Each number is 128 + 32 x the weight over its row's rms, rounded and kept within 0 to 255. Layers, rows and columns count from 0. The size above them is the row's rms in percent of the matrix's.

# layer 5 MLP up, 1024x384, rms 0.12, rows 21-31, columns 192-287
size [100 102  98  96  95 101  98 102  90  95 117]
[[141 164 206  92 188 145 142 139 152 192 156 118 123  59  90 189 190 134 144 105 113 137 176  80  96 151 118 159  98 135 145 117 107 139 156 128 141 146 153 135  78 155 135 141 172 124 167  89 148  99 171 133  81 126 121 116 183 124 178 141 136  87 111 124 143 139 122  90 137 143 163 166 109 121 123 151 135  84 110 136 120 101  91 159  52 134  52 115 131 107  75 183  54 124  85 152]
 [158 113 191 131 181 142  60 128 104 117 128 170 105 100 131 120  82 162  77 176 118 104 119 163 159 119 152 161 125 157  67 125 156 115  84 168 147 106 116 111  94 167 104 146  82 103 138 160 179 110 193 116 117 141 143 119 113  84 108  96 102 129  98 127  81 108  90 176 166 168  86 107  94 117  44 103  98 177 127 126 146 183 106 146 165 146 123 154 172 173 118 101 140  98 138 142]
 [127 114 186  94 109 142 138 128  97  77  91 133  95 140 169 103  99 113 163 101 133 138 148 100 118  98 143  84 116 116 172 101 190 127 104 174 112 123 137 192 159  96 159 101  91 153 125  85 103  84  75 129 154 113  90 131 149  79 203 111  84 176  81 103 133  89 132 128 113 118 114 116 131  92 100  59 208 101 145 156 142 118  91  59 121 104  58 107 183  79 154 124 185 138  71 102]
 [ 63  93 142  80  90 151 124 125 145 127  69  92 155  86 182 173 142  84 143  90  70  89 127  84 145  79 129 158 121  64  49 141  92 169 216 132 191 163 115  95 113 179 112  97 201 122 109 160 118 175 152 109 142 139 115 141 153  97 140 135 131 184 132 117 154 118 152 173 130 141 174 142 139  73 120 114 129 139 112 183 143 177 136 131 111  92 194 120 127 180 113 151 150 165 150 129]
 [153 159 136 137 160 101  70 129 106 146 142 195 136 132 135 103 172 180 114 144 119  98 208 115 156 111 159 110 136 123 106 148  65 159 162 130 139 160 100 148 183  84  58  93 169 112 176 225 137 101  79 122  88  97 152 173 138 101 148 128  91 112 137 141 103 116 107 194 138 136 141 120 103 113 140 127 154 140 165 123 139  75 109 148 147 139 166 117 130 155  82 128 179 116 133 100]
 [137 141 143 114 101 170 140 153  95  67 101 133 125 129 188 159 124 119  93 113  99 119  81 107 177 162 127 101 128 119 102 130 108  76 170 113 158 101 142 137 133  70 159 114 170  89 174 165  71 133 191 110 147 132  78 128  94 125 122 117 151 132 129 117 145 147 144 136  74 167 175 159 143 127 186 146  80  76 120 119 110 152 153 153  80 156  89 136 113 119 108  69  80  90 107  93]
 [122  81 119 101  84 125 153 102 186 102 140 142 140 131 118  64 169 117 112  95 170  93 137 125  96  92  99  97 116 166 101 129 110  90 164 117 107  90 154 105  92  88 119 182  93  98 148 178 131 158 103 183 142 153  94  95 129 102 182 155 131 104 109  81 112 153 110  72 110 129 132 108 127 170 126 111 136 129 140 161 131 147 145 135 140 132 134 100 157 135 135 160 164 109  47 118]
 [114  83 167 159 131 158 118  97 156 128 147 150 162 147 138 101 115 126 187  92 192 130 159 113 116 183 146 107 190 156  86  98 133 134 165  81 158 128 100 108 113  92  78 112 115 119 171 133 122 143 120 116 172 125 126 113 135  88 109 131 136 101 135 137 137 104 132 125 109 127 164 155  97 144 192 161 108 108 142 153 154  72 188 176  79 164  72 108 142 126 174 106 145 135 159  41]
 [183 114 147 166 125 114 107 133 100 128 155 130 109 129 146 116  92 157 176 157 108 105 128 116 131 201 139 101 100 178 143 139 181 158 152 119 135 152 166 116 139 121 105 100 129 136  65 128 128 137 145 110 180  80 177 191 125  75 121 167 142 115 146 139 123 113 143 129 123 132 124 116 151 153 113 117 111 123 134 118 115 177 119 109  59 118 107 130 160 130 107 124 155 127 140 119]
 [132 148 178  82 137 114 170 143 107 156 103 125 165  74 197  94 162 149 154 122 117 152  74 135 108 174 162 121 122 145 166 102 118  92 153 104 145 107  73 152 123 118 111  91  80 131 134 108 155 190 121 123 112 130 106 125 120 138 127  77 142  76  97 137 125  94 123 172 131 108 108 139 179 125 137 103 113 142 153 138  63 135 206 176 151 169 124 137 126 164 144 141 146 147 145 141]
 [125 160 122 142 160 108  78 150 125 124 120  80 142 115 159 126  91 117  91 129 138 118 185 165 124 100 124  96 122 117 154 178 132  97 142  96 157 144 143 170 176 111 150 177  99  70 110 148 108 173 109 182 138 192 140 118  95 120 168  95 198 114  86 148  71   0 182 144 176 105 113 168 133 189 164 102 111 117  89  79 118 135  66 110 148 125 107 157 148 104 114 110 155 136 125  98]]
# layer 5 MLP down (transposed), 1024x384, rms 0.11, rows 21-31, columns 192-287
size [107  96 101  94 100  89  84  95  98 105  98]
[[110 147 126 157 139 124 123 155 128 148 159 182  66  82  98 163 129 194 154 172 137 128 138 171 186 171 163 156  87 124 138 122 169 133 128 128 103 100 112 147 184 131 137 139 170  96 133 144 189 124 108 110 141 133 189 100  85 132 160  78  96 143 136  85 114 159 154 165 100 140 108 154 140 174 182 143  89 111  98  90 139 177 151 144 124 124 100 169  85 171  61 124 150 154 153 127]
 [133  92  69  99  82 118 185  91 149 146  68 123 161 133 133 133 169 168 162 121 100 149  96 104 105 136 104  88 108 139 153 117 145 158 153 155 124 198  94 135 124 180 139 150 165  41 113  85 157  91 100 143  99 148 138  84 154  97  88 147 164 167 125 130 146 159 181  97  74 198  91  92  98 106 109 120  96 139 115 139  90  61 196 162  91  94 139  93  92 118 116 109  95 117 136 104]
 [198 175 122 132 124 128 135 153 141 163 142 117 135 118  74 122  58 122  93 122 114 129  92 168  59 111  91 152 152 141 137 141 139 143 120  61  85 149 159 114 183  95 124 100 176  77  99 106 124 116 130 175 169  72 161 163  75  47 197 143 149 118 131 127 126  80  90 118 101 170 217 115 111 126 102 110 194 177 103 156 150 156 130 141 116 146 132 143 114 182 172 139 129 127 150 100]
 [ 98 157  47 158 126 179 100 140  86 114 113 113 124 133  84 122 152 122 116 105  90  99 118  98 104 150 140 110 126 148 158  97 113 122 188 180  70 110  98 164 110 123 135  93 166 115 171 132 207 188 163  81 134 138 127 123 156 119 126 155 136 153 203 160 109 101 149 140 145  94 122 154 143  96 143 181  74 138 114 155 131 128  98 128 137 110  68 148 148 124 126 129 171  62 178 133]
 [103 136 152 143 143 170 150 101 125 120 137  85 113 126 151 150  99 172 121 107 177 156  73 163 175 139 123  91 132 105 160 123 194  77  97  95 149 136 228 139  89 141 144 112 159 158 166 107  99 108  95 130 117  81 107 127 107 120  92 148 123 156  97 112 151 158 158 120 116 105 111  84 178 113 182 128 181 112  97 161 124 119  54 131 140 149 150 152 125 174  93 151  80  85  93 142]
 [125 121 133 115 144 135 156 132 212 141 102 110 133 135 145 178 128 172 120 156 133 104 112 101 103  79 182  65 168  99 127 116 115 119 163 187 201 176 150 163 106 155  88  98 103 115 136  68 176 148 152 212 177 126 141  52 138 163 108 114 134 139 114 140 128 118  85 103 162  64 100 170 135  97 142 109 101 180 167 163 152 134 133 128  33 117 127 100  80 166  95 112 143 136 146 208]
 [135 132 104 189 101  52 166 124 109 150  87 178 134 181 117 175  66 145 140 104 128 123 157 133 148 127 162 148 117 114 102 167 176 149  81 181 121 159  93 155 148 183  99 144 138 120 162 147 163 150 168  75 103 143  95 102 144 140 123 153 109 133 143 109 148 159 155 149 117  94 168 153 144 156 170 156 171 173 182 174 145 150  78 111 114 132 154 146 119 101 107 164 144 173 107  98]
 [ 95 150 128 135 212 100 152 101 116 145  82 129 184 127  72  97  97  63  99 120 124 133 105 110 163 125  94 127 143 128 142 191  77 112 104 114 136 135 111 127 109 125 122 133 133 100  99 116  91  94 151 129 141  66 130 184 112 174  92  95 149 191 151 124 119 121 125 171 121 145 135 123  62 112 171 118  73 124 151 126 103 102 107 114 117 136 144 190 113 165 164 102 156 171  87 144]
 [209 100 144 160 151 143 127 119 160  71 129 173 129  86 130 206  66 163 121 131 166  91 153 195 116 125 123  93 108 187 107 160  68 192 112 115  92 157  80  93 117 144 165 120 110 125 130 186  67 106 139 109 168 113 101  91  99 124 106  80 138 125 147 138 132 122 186  96 104 144  81 103  77 139 112 128 124 133 158 134  91 192 154 124 122 120 134 122 128 137 204 139 147 148 108 142]
 [100 164 123 184  81 110 130 113 127 132  86  97 120  98  99  92  49  77 149 136 101 122 133 135 122 125 187 111 183 107  92 165 117  95 134  78 126 104 102 122 112 108 167 120 132 151  89 170 130 175 152  98  76 139 134  90 119 125 195  95 127 123 152 146 111 205 169 136 104 189 159 128 135 184 176 129 171 157 137 197 154 131  99  68 146 200 160  89  61 110 117 148 164  54 144  89]
 [139 103 161 126 109  85 119 144 148 118 103 167 202  96 139 131 129 140 190 136 151 111 137 104 126 130  78 116 149 133  96 123 148 130 172 197 148  88 112 104 153 157 131 138 118 138 109 105  52 105 127 122 120 201 129 127 155  88 121 159 109  81 107 162 135 124  84 109 125 180 109 151 110 149 152 174 100 113  98 118 167 138 124 121 137 174  96 103 144 141 121 106 167 173 123 144]]
# layer 5 MLP gate, 1024x384, rms 0.117, rows 22-32, columns 192-287
size [ 96  98  99  95 113 107  93  98  99 115  97]
[[ 75  94  98  58 156 112 109 132 139 121  90 130 150 125 119 131  84 119 169 109 124 100 125 129 146 145  56 133 121 108 132  72 128 121 143 112 125 169  77  99 101 106 157 157 119 148 146  44 128 137  78 126 102  90 178 142 119 101 152 155  93 125 142  78 113 149 158  68 100 148  93 129 136 151 138 144 146 115 112 184 152 112 165 173 126 130 176 134 157  11 127 132 103 113 115 103]
 [111 210 108 128 172  66 109 180  99 128 182 121 143 105  87 118 120 133 175 127 124 198 189 135 114 118 106 127 151 143 111 175 124 127  88 107 112 128 105  76 121  81 105 111 132 117 127 136  80 159 133 196 126 105 154 141 131 160  98 138  86 128 160 143 171 170  94 162 118 114 107  85 138 159 100 116 119 153 104 157 135 186 162 129 126 142 141  97  97 142 129 171  85 138 155 168]
 [ 92  76 173 144  96 103 111 117 144 186 114  67 150 161 154 155 115 142  85 118 139 114 164 177  80 114 136 129 115  82 150 159 109  91 140 139 163 121 136 108 119 128 131 157 107 158  87 112 123  82  89 125 175 189 178 137 141 161 112 141  72 118  75 137 179 127 131  98 169 148 140  84 100 140 103 138 109  95  90  82 105 106 188  90 144 109 147  70 137 106 136 174 143 162 160  97]
 [127  76 103 164  89 158  80 159 116 124 114 148 172 178  73 150 128  96  78 124 126 144 150 171  93 115 115 157 137 130 132 142 134 112  96 146 132 122 124 145 108 181  61 104  77 107 108 188 127  83 112  92 128 135 112 141 123 164 182  94 150 151 163 121  54 126 192 161 141 150 149 120 162 120 149 107  89 128 168 143 137 117 158  63  68  99  97  64 136 122 143 132 158 159 129 134]
 [150 131 155 118 145 131 151 133 157 106 151 115 166 121  96 111  39 162 177 112  91 132 133  92  49 108 111  96 136 125 144  87  71 151 154 101 116 239  92  87 125  96 147  97 125 102 102 140 101  89  76 122 183 164 159 137 130 106  84 115 119 160 148  90 132 158 130 118 121 177 155 136  90 153 171 166 143 125 141 120 101 144 127 111 161 114 117 167 121 159  90 113  49  96 173 144]
 [125 111 149 108  85 146 130 197 159 127 154 134 128 133 124 148 122 156 130 199 136 113 101  88 155 124 153 144 132  71 148 129 107 101 122 193 160 175 112  61 117 119  69 126 115 116 200 145 170  98 126 148 110 124 143 132 119 106  92 116 141 123 157 114 105 189 112 242 154 136 101 130 135 103 113 133  55 107 150 123  66 145  89 123 121 118 142 128 100 124 157 107 101 154 151  78]
 [131 114 117  71 191  80 141  51  49  78 148 153 149  64 134 125 106 121  70 134 177 178 135 143 115  98 127  98 160 137 171  96 128  79 146 164 160 175 117  97 155 132  87 109 155 159 113 149 124 103 109 136 142  89 121 128 107 154 133 144  81  97 129 192  65  99 170 101 109 159 149  97 104 175 153 167 131  47 132 103 149 115 197 166  88 184  86  79  75 110 163  78 109 137 105 118]
 [154 128 175 130  78 108 120 114 113 141 108 134 176 100 123  79 114 102 144  72 113  60 115 102 115 131  90 117  76 158 122 134 164  96  66 148 140  98 119 106 130  57 122 116 116 140 125 156 143 176 132 121  63  70 108 167 126  97  86 145 151 138 116 138 160 117 101 122 119 136 149 109 118  95 169  94 121 138 170 101 162 108 126  42 116 191 115  74 162  81 163 104 138 160 224 135]
 [149 136  88 138  96 140 131 162 136 166 123 125 138 124 136 118 172 100  83 165 137 114 121 126 137 109  88  85  42 172 103 118 109 102 228  90 164  94 179  52 102  98 137  75  99 147 154 119 141 156 119 166  77 104 107 150 157 159 121 131 107  68 134 130  91 132 129 114 103 146 135 111 114 105 194  71 134 110 153 138 109 155 146 121 151 127 160 139 136 128 131 167   9 113 102 156]
 [113 116  84 134 125 129 151 192  93 138  95 116 131 201 130 124  97 159 149 127  97 117 141 159 124 151 163  70 151 130 143 120 108 131 152 130 180 120 112 144 120 137 164 126 167 132 159  85 128 144 126 150 153 125 120 187 100 113 130 137 141 167 120 185  86 119 167 140  89 142 155 130 147 162 166  72 137  70 132 137  36 131 123 114 137 140 151 135 102 165 144 111 142 167 176 146]
 [171 187 195  82 143  96 104  86 204 119 133 145 151  81  79 155 115  87  99  60 112 167 131 108  81  58  90 162 134 166 149  92 123  49  86  88  46 121 111 127  88  84 180  92 162 100 107  80  78  95  80  86 120 129  87 154  84 137  93 149 125 137 146 166 190 146  99  98 146  71 129 150 122 162 124 153 165 122 163 155 115 114 192 194 111 171 180 134 150 145 115  79 115 163  78 125]]